Weights of a small GPT-style language model, trained from scratch on English Wikipedia.
Size: width 96, 4 heads of 32.
Architecture: learned positions, untied embeddings.
Training: a variant of SOAP for these matrices, 115M tokens, 3710 steps.
Each number is 500 + 25 x the weight over the matrix's rms, rounded and kept within 0 to 999. Layers, rows and columns count from 0. Numbers have three digits each.

# layer 4 attention query, 128x96, rms 0.2, rows 0-28, columns 0-47
486516493492504459501480531533522453476497473532470505528549481546441548478484498499501508520463517545506497506508507518513481499511445481468519
520534500416451555516497513508516539475543497488464507447507514485440481475450506506531495543462543509475501512467481465506490494496548483506510
516487540454460502507574503507500543485509472476519452426473498537473503459450412469538468488539450517492483500502465478461449470488467469535523
484493535534557497545502512582498508512520476504458544530449554536521485507520511498503472447492519480493535519455525494493502522460488527467465
483494498505504464470528507514482456478551438526498512502509459480517507534480468474532503505468524480530523512546521499581507541526436517484453
486503566511586483508518494510559539507504494550538550497554528482451504508534522484499541543531521515552486567442525534530498477475473551497506
519526464550529484495526472526476554476494523493511469508530447502519498460439537483499506481441521484501461476459479488539525520488460482462484
508481465483451451496518494494487488505499544493530509490489507516480529497517477469524472530480479534504493494486545507474504530445511503471524
526454484440460497488473482496472533459510484486503435508503526468514470530482527574510438522454493490477482513511440538494511503510469520492493
526468536486495502507511438518504534483508538497487485467496530534567487459469510503518532477483554455467492540520508497478495497489456499519551
458476543539511520468525480538497553488542459535547531518537502512505520488521469492486501562474481517497504467512498536473485504523583526508486
502489496452506513536494513485477510433484478500479467480538521529505502502474471484495467500475501557503529470537505498481440523490526517482493
505468495495507498508506496442514516494493474524522466490514500541439486449514458511502493491516498505473496532494459473525478495550464442504486
470518512516491470457479497506494561470546481517519552454473499498495513520434513519470488522482502531503511499484527539539479520494514489477521
477445510464509466535494503488517434531470547456473497487529500474441480471517493511492492485433510513482532476471497513526505463535488555501480
547515468495514482449467514489491508575514514512525512480529499551516516502539473489497534500486478503503488503498521475497513513490517532496523
541476469495506490466464489497506464506553557539468508531498529526495547557512493489520508559549529520519511516566543464534449509480500463520472
487511511524535515496482513544481530522493501542469468501541477451495558494534493461442527492478522473510499488492514535521559550467526552507456
482464473458510508506479493521500529432510470436510486426448511447499488500512496562492506469512488470461434455503517492498466459486521469474534
509515549494482507495499504505465473506499459476489454485499446466510471536482510467546530502442472548474460552524451495510505510492514480503514
492518467521487499517488480473481535474542503512546489526526533493509529477488500539501498479487502482530508485498511525492490537510510555527495
487501482519504466492499473512492468482491494497517487495471502508469447506499447489450512483479479487561451549503528445492422546535499512484514
504491539516503513496478461493517496498523468507476513501520485511454507530502512467540531499510502486486511522461540542482535510525482494507481
535482551473459496525473494538499490561511489526491500494506514547538464462518502470484525512485509490496481471494521567495517481530514469563457
487502563430455443490536446525505461455492532488469468429491464506466458569497510490439491495471468472546484482482456506466513500468451490452566
475518512458491532483521481480428461516500517518482484496513514561479511515534509492465499473433478484496498482446516502447519455573515514529541
466482523459502480490462476456516500467569534514498528541510511535474434537471511524494499478467486512501487471503466523517522493485518503469517
507510470484518550526512510521519496493507470563458573487509482505515528536521502550527483519509482495501508508497472532511499454525519532519490
527485508479505450534499481532474529487494518509458495510518472505504451495542493480511491475541510459521518480557506464523514533512466473481520
# layer 4 attention key, 128x96, rms 0.195, rows 0-27, columns 0-47
508501507536512524469489481497463514494503465510516473506485522432534477491474484524465511470542504486542539547472505508409505518531591515518500
514479529552493466546510466474462489484489489491476472545489486526499563501554470517498485494590461507509458495512506485536505490488479498493457
474428488494516489519501462448480511501481469438528498496463477505476458437494525476534505512517478461533442608444478445557519511521502495463523
463521483524443484456540514460503519508485506499538498522538460464485501504551469475485534570529507493489472487535486531496499460543499532520537
507471434467473521491533504533500538533520536456461523505519510519518479450480464560451476521563504519467501505489489459462450440480526475476513
504505457485481531476519499487509500511491509491480455484467494499494448492501475492521487457491492522478509477523510502476507490501483450481498
499469537471483547549509486498532480536466486497455496458473488497451479554507469504478548503536522486479534520507481545440458475504534518480517
480462488515539565510489500537474503475471483472483467533450516509533502502497508503482553495566484470460482490490506530531524469535507518522469
503556488555510506527498481455513486518493482442495544443499544463477528467498536453521517486518518523494482474473594517533523482461523511470443
536535504476454518491506559497508461501500469451488527524505523495468511499536440529480483545500502516521463495484440490553512500499553517503490
498472476509539491483491555484539472530443560468515463473484504487479533490490512461495491450516538484519543546505491510482497523477493490494469
500506515516498510496474507463544461548531534480500531534484570479495452510508537482529475523554499504472482543442543495484535529486487483505510
499515542494477455519481486518504493460524482498487542516420489472516472479502477488519466511493469516510488498473556472514516521469494546542481
531487459517554545563520492468533478551482531465523467508500451511505486488503498493525511513532525448508480504525503509449512470463451480492450
544519541543482495524536507548491541471528511546493491473461501450464501504459499459465505510484499477510468468538522434522539490455492467481513
462492502499486510537512453503496502496460483519481464482477476470521521507519542581494477492486512512511537496484490515518499459492484515517450
497492476490534531483498542491488453455508430485515482561465497442534504468510471496488452470525508547488516500485479506517537478477497561466511
481532502521507520492483472512510439519445551489523483443496473493477483521478542513471504511494516544504500491535490530439445460512496475456543
517540530512547469530505442478531481502463520507536505536495438569528493467480507441522507476494468451471489547477494505463549525512514494517499
458490493480530487546479535494492517481499479467471515479504560570494491437533492528489441521541538465515460481504486524499518500508509528535537
535484487489464498475531486533512452538522500505470474459487522478494538531525487501514473500496514507450499498497512485539563468498521512507461
507502516449516543531515534472539476460508517510534524481507475511552529492500554494556490535515504484467536502456468507551532463488537518539492
492538489463453504505489524505494488498483503539509498515461519517501461456519461536517488510548520501515486548525494423525505511459503533491521
490512464506500454478518525518474475474483485511514494525474549500447532508505498518555517516492526514508502517495503428526511505472520529459523
550534481507493528585443470525506563472419489518505532520493509509448450469451506475551484502541478553535512546492456516545480485516548448532502
536495494524484450522514517515520538485504498517532493477472494518485464498431517499524482516548555521494496542548456568476537507495500456464454
557529527456526507519510534546518483508475516554529489514503483468527549481482511475495528534534521486523486543509538512492504499491483530563479
448538461516514486475528512536475484501470528532578495473509548504495498465556435488492490488468511461501528479512540467511522503508508524553453